config = dict(
    hidden_size=128,
    head_dim=64,
    intermediate_size=512,
    rope_fraction=0.5,
    attn_scale=0.125,
    init='uniform',
    init_std_o=0.0,
    init_std_up=0.067,
    lr_mult_o=1.42,
    beta2=0.98,
    lr_head=0.00551,
    doc_mask=False,
)
Each number is 500 + 25 x the weight over its row's rms, rounded and kept within 0 to 999. Layers, rows and columns count from 0. Numbers have three digits each. The size before them is the row's rms in percent of the matrix's.

# layer 6 MLP up, 512x128, rms 0.145, rows 434-511, columns 0-127
105:532500542507517462407531479463500523497468537498490469495521549489470503510491501494550497521485549542513507497467503484488506501502502498481501539475502534543539499526487547496510488463508470462491501479503499491520495506466488551505517530524527489469523479484483547546518525500511481525528501493479482500473537448475472518535482510529462497505478504469494501504488522478527482506501
096:507522510501518476526519487525506501477484542477501512515498511509508479541487537500517513505476496470466489505534461512505530516489463489521494485488489515516478527563501522473496468480507515488534538479506448495479518456483484488503497485470465506507526499512504479500470544506539489510513480496452437476472461520447481575467499488554528514478506508524460507532466494533491551510506
098:501501512497559519486523498437515496508506524511476459461490492503481501549547459468495480513532497470484472518540490515487489462486513477514498496476507499500492545503519473522476467506507470495499511533520500495478522510491485483531532527564507541521511498431488497512534521523511461467528529474464481466508468515496481506513497511458528506533468532470548492465518513493499541481472
100:517497495474484488497468481553508509487517545513474471476518509501540483496465478510512501512511560532486475488489442510481484529482502543479524488463483511495502522505465471483515485498504505482508492513518493487487560521496471518526542480462426498541468517493501482543483534503541510504513436482478500506464502511538495511487499513511482460517534492475523519525474517447541518470509
095:502513511496564479495443494527485495511533500515546500453497533539509514522493485509483504519517510504495468496508501453500515492502523438516544503507460482474470496527504472519503494503513463463516491484496485466559497524524534538508524471500489489433490503521515499500527462490511525466517450482471505480508531513495456494487510526537501500516562544500509505515494472464525517500545
108:529499453522512483457524514540461497482497503513550509488462509483495481530500490490484459449517532503477449540551458505489520491551524502439484507492538519492493468486499490483513537551504519526485463484517497510513475514550520530517474530506523489492511516471457509526494492461519519495505524496519489492462484510518502497508440482491528485462547543493504507500510487479484489529480
114:494475508484529458447509480497484483498466551530514465528537517480519564493474501485515474522519531545499480487488504464476490497496472535465516569467513492521525476497504494505465493460488462479517494509499499474530513531457515482530529518517510529467502533555432509493451499529487519503483489497478482455489493482505530511524485506507491528480515520511475521480490532494499472524508
108:519446491516475509532510505484535476520455486477506501501530527508518496490507516504526519541523504481551454513515472430529523455559515478510499493505503496479504456479533511415510506511504511530545484535511462530484535502484518494469534500540506506471467480513491548502506501493499519545471540502514510491456486508519466534486500483511501484484480506503485502480533513470472497498502
122:491514451477502568551500513496490465497452519510514483532489522486521493528498530526523516504492502531530493524482455478457514488473485524497504487514509513493546474516458468466506500548510495522463481493519517514471496543481521495497468484487431537535475487493509501532469472518524494509486490479468508521431494511482469530509475529520481491496518515485488500475503534490513560528526
090:501528483500479477418493471503495498530561515500499486491515503491525544499443514458537531506533500536527495527515482498515471475554484483514508511515513517515535520529517500492511491471477507438501509478522484501477545511523510500508517502457488503465514525491494531473507511529466494537466525473471466457468497508474494508452493504488520486528484473508491489500497564530506511512549
096:520474478503482481507481459490534550520505474474509492494438536516479505488487513467528535507497483504499478524501449492525502470499512507484489550501493486508556490522458510483489539528480492527480522465500461508477491504519450525524529524566518494502456551497538508523473493458551564514505492512526479520494495487501474497518509502487515466506474485512496516469491533474471515479533
101:498487459473495526556493514482491460471502483505529462506510499508524513553462518462504503568518483542486476507520473496534506482495522521507504507473516508478508491505463510488493508569470505537507508488497511480527484511505543495528520512510500490456477491497497451481467469496520483446448474464504491472511467510480535505538463564493513527492516495469493515479521484451499501478525
107:475513458482498515526547488479534499522479518459470529528494503520508499503466491514477511503493533488490504541510473528489549505496500456508458509487533514513518503521507512469517533465513515534502491521454510492457483472521526474486459527496481493551501518530502518526460500507539489500464499508521505542511510442506464556500467484470497513517552473504509480477553510447473472516522
105:527483496475475490520487494497442493544467529497483463456472514452482549552478502487486484487539539487491505502536471516493486503473469520517513482483502516492516524496485475510527479477557495454488526547507509514502495520510530495540478530468481515482494498482527501512468551481507478528480486511552487500473492469511470544471503508457515513492476498502539483511524556469494540475518
094:521506488501489525507456501489517468454475517480504488503546513502537530483523518454462484539490505536494503496517500481471530457495478490508512514474477493506485482487476503508533490473488440541546509502514491510470502499481497521476472458536523487458480542528500526497490504460496500483532459518484468479461509524453507531499494489538512494471517512460535526519490527474513570490443
088:542499529486456515481478520516526517500528493484497526473505479517483508538481534473529506471525468527476496501491480518568481518491465462531490492472462527511493489502487518504429415527551511524474526469536477487515516525496511485521495493527550492507508448459474499542465489503487473471470491510496496517490499511516498488510518479515515508500519471517523544469526492463481506502507
098:479486473514491470501516467531519511504513490516512498525529525501517524529473522522480489478488548515518511529478481497454485459495500502498519497476462509496509502461534508502455478483531434545525497516491512500488505548496556494495501513544506484538515490524486511572476481495523475464464492524486460535492478518474508488521497469468543537517523490457513471495505550514469484494449
107:554502484492553496480489510520450517505520516505536477467518553490510498569462458521521498469522529485474481523552500481506480479478486519515507473493482536502544498478493514520486455492473520502480512501492474524494514484479528457502514506491480518495494520506463480503504545546525492465484494511490486477470484445470457512518498470502517476507515506503519533488532492515483585489509
094:516460517490542500486527470553524478496491527511473523504505510522474479512476471482482499481484445524475463506466482494521502501497496475484520528490487503494478507486501537512511493508517486502497493461504506525499566518483466556505531555504500485489474494510443461482537556521486496516526476501542514527491540453503449506534460471516487462554502489485534500513510487504517493545478
115:490474490471516494487504455543507473520512496494520518533510515505506507496485526517454507544484484496501489482528469515485588535506521511471506532466530457523490455511470537448517538514518504524478467471483468513510478461499524517464507522500510492526462537483477539514484467491511482481478489491513530523452487475532469505499481501549515509492506501517470544504527460521489465477526
099:529494524516523447503504441466477522512494554501480491438511525525488500471469466514529504476473564495497485500523514515545517493500450498502542530495488479471476528517540518526481468493555457497546535483477474498468510522520507543490500472489466510501506489502487456499486522504469480487485483485468472498500490527465486493531458474515516504522519517500527514458491504532484514511486
109:485504495510519520474490518490522467536473520486452480483525568481559520489545471508504465522478511474477515510491481502540498482514532503472490520448478495494528502507486516453475498513475552498511504499512475484541512525497515568520549490547484499470515540516455524544467498465511475491446498477484480524489478514477472514533527487500502513514500479498526537491505515490474484503480
103:501457457488550510468476496508516516490505494495497502488494536499455501479525506482532458496507507544454480500483472461572512469531538491492479498475499479472522481548512478486478496505483504474513472499520503520543515540476524496525481485506521538530485470504473509475502506531539535475479462441495480473486529497506513511551482513467555468512535515497521475503479495465527498498468
090:523495487503478490478542496536533513511500496454493504509508500526487504554464479475493515537527507460509496552531518502483499496496476488558499499507452508527532531494492495496499473502491487499498462523495493507496528531440470528527511473505515456500506514482504496479512519508511489466484462502500449564514548529500448504481517450476534548493447484490519469503505512524475502504557
115:504450483503528527537510495486468505527448496502541489503517511428542470503492487471516532512496500552508494504484472492495535494489511489503495484456535507550518486486448477483460483546494506527521440510475482509491523519497502487475466452506470526491473519535479460534482495469512510528514525458457548509509483460525476540524477518509501492497469503511494521487516493485475504495491
093:525483484478481486497464508526485468569484525505484502448510517472496502516536549488522499496522539491522485521512472483479503519502480500520535550464492564501520489511471462500485494492492491475529538527505499501537505483527500472476481530548490489527485488467473521511464475515509457515497563533513476536489474494540534525520489483536480493498480493506516508489464517532441466525502
095:515518471500514493499530510518512481487474569504468522545494532513502452489493535491494516536497518524476513483467491528515505527497494491494511475485502486540536483480503531463511525530506521535506492488545481535483492493446523503488520470490490450526465462524458513481447451515553507519480480462516464483505506506521463496503464502468484517529525498498480463483454466511489455520510
096:552487486508547460492493482520482502545501489474510513475487506476513523515524492475537489471560471470519493476562478511503512530517450499513482487534500478511526479509534451495474480498517469476507472504494503500533531490536450478515545471487504476562524489515481502543456530512494472474527458503471494503494507497504513486521457484507545520507511503481497520456486466477491485470472
099:532475472472501514504491518539478451517512478509522495453467487505486499526524464500545511500533476489490460517520518492525524492534511479502493485466496474485522521516534480509525454531550520509510444490545430535512558538513516546556531503501518535506513487461472465507511507517510501467520501470530496484474521515499483497494498471481474472460491498474514534491510491530486478509499
090:557472477444502457513467497483486525498477487454531515524517493513469516513510504483458486471487495523535482493490501512493488477488494499487531523521522442497582465505497504501525535523491450526496453565468506492509460505512497496507483540499472528513485492522513542467507499487484486505487516477498464497533488483531526534483535537487477467516517518516482472513496457498475510527525
086:494461479490462508479534545505475531477446499526510517488506511463515523520462492522514489494525537506509499520478492523491530520545504500557448524527516467510466515500514534449473521487459515534503508502543517515453523513492485459500546524467496518516503513506470500483525515488519523449461510553499489504495522506544522505467500521520491525510495485455504489493558517537494525502488
106:478530447494454484505493493500514492482523494487540481539491485461541498493523529521513489485504498513481506511537473518530539470506486497506483469469526535538476474504523527467441535514506466468513504498537479502492528518552494454519482492484447514546490472516489488546474504487537502479443500497516542514506526453487516511541466525526519544485500515468533490479498500484496519497495
101:493517488458465523489517473478525470503495530552494530518500487473523481522494481520501514510481493500502525531477489494498481495511497442474510547497525517548519490509464516475507535506485506542499496495501513542448505525522476493498465482506510561524474538495517463506488438493456519526497510483513522518480552524462520521461486558500470496453482560481480500504503535515498483477511
102:495459485459539537533506477479482516517482513512535460491520545528525555474532491474494491513517501521478508497491483470492530453515533515478484490468551533572530501506481488463496518493528497508512517511523493483486481493535527545524533473495505526513488501517500448494479478497506492470528534434502502518506500500515487483486468516502517519468490451469495533500498541484448509481522
098:533487538505454520497469509514508493464479516541498526536493477546482486525474518507469529515475483480456498493501493493519535524477457504528487477506524523479504476531541470486529480482484531485478518460503474499491518500474534503492547486535497507464499520457510471515509497515506547502476495514491512474489521466558483518534554527499522519518511501467507577479477500486496466452469
099:468499484517458509489487479505526491504482508493519460522499484497489508495490503527525544512500512528492522498543436517492528491499517478467490506490522568497498543520524532471534512486467536469467507545500488493517521513494500528483534433501493497480475533469481470545528509451521531486479481493520492435466462507503479507535508511510514510456532448514504504533483512525473507498533
117:520457460426478459511491498502505529503457489471480497496526553463503524495487512552496478507489489540500479470511462457530493499501500537504496507502526494478519480527435545488530487518536483513519479519488513491470483465478509489516468529511495549489509481508423516482491484471485498515491505496500478514507487485535532528494501535489510527484531531510497529545512456501478531506475
097:493510443510516484505504521473493507553475489483474496510513498464496496470487540509509543490530501482492482448497480539488521522497464452534477501524507555526501493512453514439534477522505510463519529457506479504469529488450531543481502531532506511450527474521516501503495489482497488495443505512482471481508497479528534501516503507552513484499516499496480523485501537483484473560507
097:493452479497482516494480500515512486489486533494516535507481462516511547525525498448556517502495490502508515515497468500512558479554469534494489529504544528500474458545476475434530442471471489481521484475503492529484565472489516500476506536492452487508551491490467507499518506484536484491505495490534525480463520498541496502499539512494514473500486523480489474480491498505481491502504
094:493468478514521496511466487552506507498492469489513492498519487492534494512521479466505502514490473518550445541531500469489498503522478479545495480479525485552494451471510501505495496517503480511501486524539475551537509510495463496521504509467488498511500514479485487525538525523485535437537495492453517488472469458515506502467516553498514496501478518483453529439534503448529514510521
096:501493494489519511461505512514500489481462516531449521506541512485531475537479497477540459564507486533516504457506503467462510484481452533553495507458500522521463480517497533479551520503502522534501480493486511491462522484487478478476503505480502529528440501486501530546473541522493478505486476515520487482481479473475481528497516554483503513474506488519523509470560504470481500515516
090:505445523514563470507475462527514538536524485478502522448517479498496461462449544491476505525524477478501505473513502518540502485507493508486508502503488514493512484485492476505494478502553474503499479472557464497558473494509544496551482477499480484488507521511498525546492477503531510454487561533507509515506504471473503500541516510500513478497504496475530530501479480461453494485518
094:544500509472553487516492522466541490506523489524513522485505523481493536485451499503478546524544468488506499488501505475514508485514494524492502511509489487497534465472509471476485498523514464555439463468490522558526529523455524534477515507534481484482505529504469476510500514494523502461501476492477490496481506474448497530473469474535524474520521508505543489455508516485516546474538
106:507476465511530522514484486520513481507468463525473486533492511499529539497513508516513484481502537525521500488498484498536479470470480512523470514517526513559509512539522521459494530512527513506485443489553507504503478477483520490478513543489496544505468489510492514470466500453532492446426514501514500501464498491466474487502490542492537542472479501469535521436500491476484511478491
098:506540505489507531490540471500503483537507550550517498518525536469513528475474476505512496483444489480481516544520462503478567475501469511475492541499498517524522492527474520474534455459508507474524454516478496530489518470489472521503478493511478490474470567501502515491506545487497494455509525462504484464485510507493535501508517530536530496483519500491491525450511489463512480503526
093:503485502450540477518515509489461473510493477501542453510505481485514485512541487493506497487509512483488477512498505472487544470477537493529452488512527476528510495476496525464502479525518462494525502489531508531468489547519531496500508468504481491498536468476526552493488536525550486483469538463499484478539499495476460511477494549539474473535526461484543504464498510481554490485471
093:452475472434505523522512475504511502514475475520492494489473495526483506528487530479550494537535481494492519526526507510475510507495516494504488506503520496484505488496469543465459501485501483502505446543499463540493465543517495509485522454520500533500484532467504532535541536458561510533505464498522512504501495508493498502519487538555468447469463504519503491541504513526484502486464
098:540463483468495458541525490482515454508514488497504499514488459496483476506498545518466492495531502489506470516501528523501540531491480508498490502502503425504501492509535528511535521545526479529510542471492506519466489495479530530523544488492482488483500489488468449543484532481499525474474494485513508498486504519476486490487485517564514530495472535420490502506518476527506456543523
114:514507448448505555517524515466483495561460483505536528494551528501533494504503533496492472488488536553503429519461466470522515503490506469462482507450518449509480477489493511487487513504519517505521448496546508531489491536483486489477490492523455539529524506515511499517491505467504508498505501488466524497483513475526509515511470485533503473504520506487465485482501524520467523530519
097:522466515512503528518517514542471527525516542460457529468518472487512543510475510505498476498490495488493466535527462518542547512513470469511462497522490530520507511487525519486531489475524504491459514511524504506535503471518487481524510531514483496483523489471462506514504526513430474500548450522488467515467466493505481519480512485530512524469519521445504470512534498456480532514541
096:529517529517472474515491502522523475555499532497480513443542494477503522497500503538506524438514513480423465489502496509507528508492471508506494519503485549482529516506463495482501475497520522495452498465482494509522472517464496516459476555534500474496471512465504475495486485541477516467501484484521502478528532450508417502501513474482518513491489527510514497531490520479533493495502
091:512527488473473482478474471524499478501532528509511543506503468482539534528445528497530484497523476466485500518496487512533511500487460499530500526424478486544462516493484472487510439475455509534481515501543500481492515546505505485479540498509485494505524516529511515527511480492484500518450473518462491477495508524502517533468510474556532505500458514489484545504508507481488555497519
098:497466484511496484523490503529472511499511532476501490473494484477509549500507489493494528473549499494497482476528502508482526478478475538492482533496526493468488517484516532484499503490477446498528525514511496499536449555467513492493544470494462544496520504528522487531474514446499482462518543509425504505527507448475523517466496496557467454466498535523497509479516540512510491515508
139:474483500462524453500521480474494512509515507514470480506503530499497497469495491512518511547497503523474485495515485470532521487525474509533514496488528508485506525484530547491496511480496524465506461506478491548517485525482543487492532468498432507528509498505485459516465472501536504499482497466487510508464530459511526520491541552559503467455551543443518502480521493459498514478465
095:500514501467461545508494510511524492526478500462495495526514459458492545520476520458552509545519473483519507518502497502535509533523484459550547506508521515481492490513469500489542465523506495519505476479534493506498545483466537502508515459496483485501475510510486469456507539492520489506520494455472504470500473498555501516534515570496531472495511524478489494491471469489497556525506
106:476488500461570498528531506497517522506492497459483519477493505466533489508481472494505504474477503495463510528493499498514517502476549502452545489500518483519483529486482524485458487505547499521533512517518465536461510489498508515562553501510452573547521488463475449512527519499531518477502490461511479501493493523471479505468476497499493500481488497454498488543515495485499484520466
114:490496494509501487461455500480509520526503499507533498424479541516480488516514461493517491480508517533485507515522493473558512463544513488507525493453523505483521515500509495508497524505492473483488462514503471510501466552516508467535495479518520536476513480512482488485522490514535518498491468463512528476476496494466475516533492521467503447533534564500498518514491481413500516470465
090:515464483500496510471507482569469488513483506519521513447483509448513556494511537464516524541519505533484496478507517504501506505498491485506510476511488515501490519484514544522488513502482491491485478510449493546506526499520537474529499500508531497523444521516517459531509531511529476515500520503477503493536529433486456531512465486470504455513464510456505464522481507539491456531527
101:491467488490522515497508513482494460521503484545503525485472516493512469487516490551509477487521476489432476504483512455477534478502506479502519497468491511494480516484535508493483474485503528512535488497501465518457530545475552498486549533528455482513490489469515451503540512500539502490513497509520497523480495507459482490494500503540478488528480572463531490457529550459484475496475
094:515496538518504530472477494528482526513497507499484481444493491495502526493482542531497497476538484526486500514500478504499489541510480511512481510503521514508542488519518493484526527493518498523496490519472506548556444529539530520505486477525478478477461504482485494511509501435548492459462487495495477483439508509496527522471499503546499470497508463474514478477487486432527497523571
103:501508502518495516533552491528493500537488531495495504531492492470494475531462520503565516461491474512468475478501512508532529508482493519523511510424548508554496488468464513491441499503506454495503478524532500502497526502518523482481530516487485546518502489517517453484484490511510480474451514484472494457513523431516526493508500508520524468519502484472483553490517546493486490486498
098:500498506469480481465481487490502470506517513521512488463531499502483519511520501452480499532495537535542516490516486529516506520497481500533485516497480512475498513509499494473463487463491452476553491539503500504490472494507499510503480475489513493511516498524429453547475541470508527515511492533466429477487457518512486535499495503453502535492520479498477561523515507547457553503477
097:555507511484487527532491515451506485470462502498518479424518480476492524502502530516528550510509529495521502528503505511511510489496458524510477550507509459472540454486473498525445531525503488484462495498476478512509449518489477490536479495492497497483470505477492471511470494501520494454532521523577496489463470504485508517530526516494481509481491562495506507506501499485544483485521
084:542475483510500483509486534516498526464492514540490476463464498504522493507519524512471505518468515489516457550509516500481491523521492509486467485493494444535488523506505487499494486455476515504475507496509543449523495490494446545504500493492526499514492544451422479541510481507476501446543505493461476492474469538505527502502486531494518548501492556507514526497492509530484537511484
102:492444497489501483488504505472466456523495499504512506461529532515502503502467478515511517522498531497528483505500482533466540480501464529475519533511527541483489501501474494488509467514505491501486516539473514486471528499487516511509521536539483542452480492480486508560467565435478496525489463494557477499531519440517493476511486496503523521495500498492488483533518528462488555481525
099:516505455448511518535525517499494457495467475498505493478498545494530493507502500495496534519494519485512485520495483483475491467493497482471496511484510542541506471440479491490463441528511491516483518481517476523456532541491529477522518513523493458478494479523488527537498498496543466494513539512541514507508497498507477524543520494525459480493500545510554515457507511447534540462478
101:488432479491510456478534513497492491512503520509459461471491455533520489545502508450535488510515518514459528505521505479539503527488502488472501513506488521517527478527511458514493493495527466471538459468483462533491539537502543472554512490481499534485495486488458480523486491517499508477525496528521517520484515520508489500483516467451491454516508531445530509473477547500506481505494
093:511463446463510500517509500510492502527487482454467571523524500481476520498516494532513473509491520521531478512474490508502507478470466521506529531495503449510476474525497527477492526498511501565458478469500500528539471491522527467522528515487490517530509483503496535468473481476514490491463516483501509506523503498528517506567530521477492475485495509483552466513532448476518512441516
095:497508485504547520495508499505497522547502539520553520484537516476470484537449511524494499512475469510441452494512481492507571545490509489511503495499473484487488485541481532519517505480462484469500517457467451511505478473498473493497537479481502471490480496487473472485509498516512467492456475491514496500468478476493496505513523567484513477523484554493510515497513459520513537478547
107:522489497462541486522454542499470475512512473498486542527495496477562506489466453505509490507529475466502478468541471503467570485533496530520491580519493503474502506505491481498509470520496483493489526481501483504535495526469538559505508512512465549505512512481494491481501488459493469495488495461454465508524497490495492534502510500541490477524553504512514522511512524508513518496470
086:492455498524558472545468479556507494508539507498477471479487481486477499523417498435498500507514491471484490480478482508467493546530487461468488489526478484469513496506484489503533502514488489483476503484528445506528508507490479506472505472499510518488516471498482497524509536485520498492495486495482518512458504506530490520550509516504477558532557482535488509515475471481454504476529
091:507550512499520461548458470489467520518523516525488449486518545466484523501478503510477471530535500532528505524458487481504500477497505491530499493475486492524506483532504507497500477469518476480496485523466457507480505504525484552533532511529466524498521539471496494455474476491470512479531445488462523486460517529442505497539502491508511516460473465506546486525541502496499478513517
099:498510494514504487509470455507462487525480539543532487503506516429471546487499540459525455500471483495522513516513493478489517509515457531480487538481483501458491495536473540518508484480468505513520465561473487512484483503470509525502521535505472538453510529486509494534497510462538508468491529480504488501472481510523504529461511510530542473472505520507456471504514513474532518499536
099:504471494451493476490497483490472478514518476550477463458530535507528545510488523493484522494504510475473507519553499541538508476490459489486492527501496471500510478529488487505491477473518482463522466491497503525468471510493517478500526486498444490519539468488514509506478546469480454534507500517504451499498537510520445538498530486538516508523510487465492521481464511523507552437513
116:512502473500503462458536486516494526528519513446496478494454523458553493481503468492503512491522496502458505470543461559524556479483492513487526528492504497484481467492489493464507503478515451520488508532548495510516519529490480532507502498495506524512476495523498527483496553428528494468487480484462459527507475485533486505548498518517506497500519484503505541505525526449513510483482
107:515491454492539500512491567535504490506514519449466540552468506494493530486540503434536482494552496482432501476525470489520505502499490478506496550480509483522497535535457470452508513476511486507518519491469436511530508484477484527486516493488478515465525502517496486512470489458490461503534514504494502511522527501500481492524507509530499487521501526467499519485527486502483505534472
104:518489525491493489494496509497496508507539480472512441451541537457536485511529531492507507460475527536500477515486500515525521487483435455496481491509486499532506542519539494518495488463502488465513489520496472530519512498522469472514514500515502530482512526552457444529501483506478494467532496490457461455485520483490506482497528520516532510516456538518466525459541511477524507514486
091:498481482478471492490517495534515509475524503510541488493490557529500476526476535533483526507510550533515496501482507516505478471507498515444532498479478490500493490483531496511527504485474392513547481545480510489523516507494475480499501504532538518474505493498502477538486516443472498515482501483465479500501518510490517486478516486481491504508527481419535531534541514479466510515510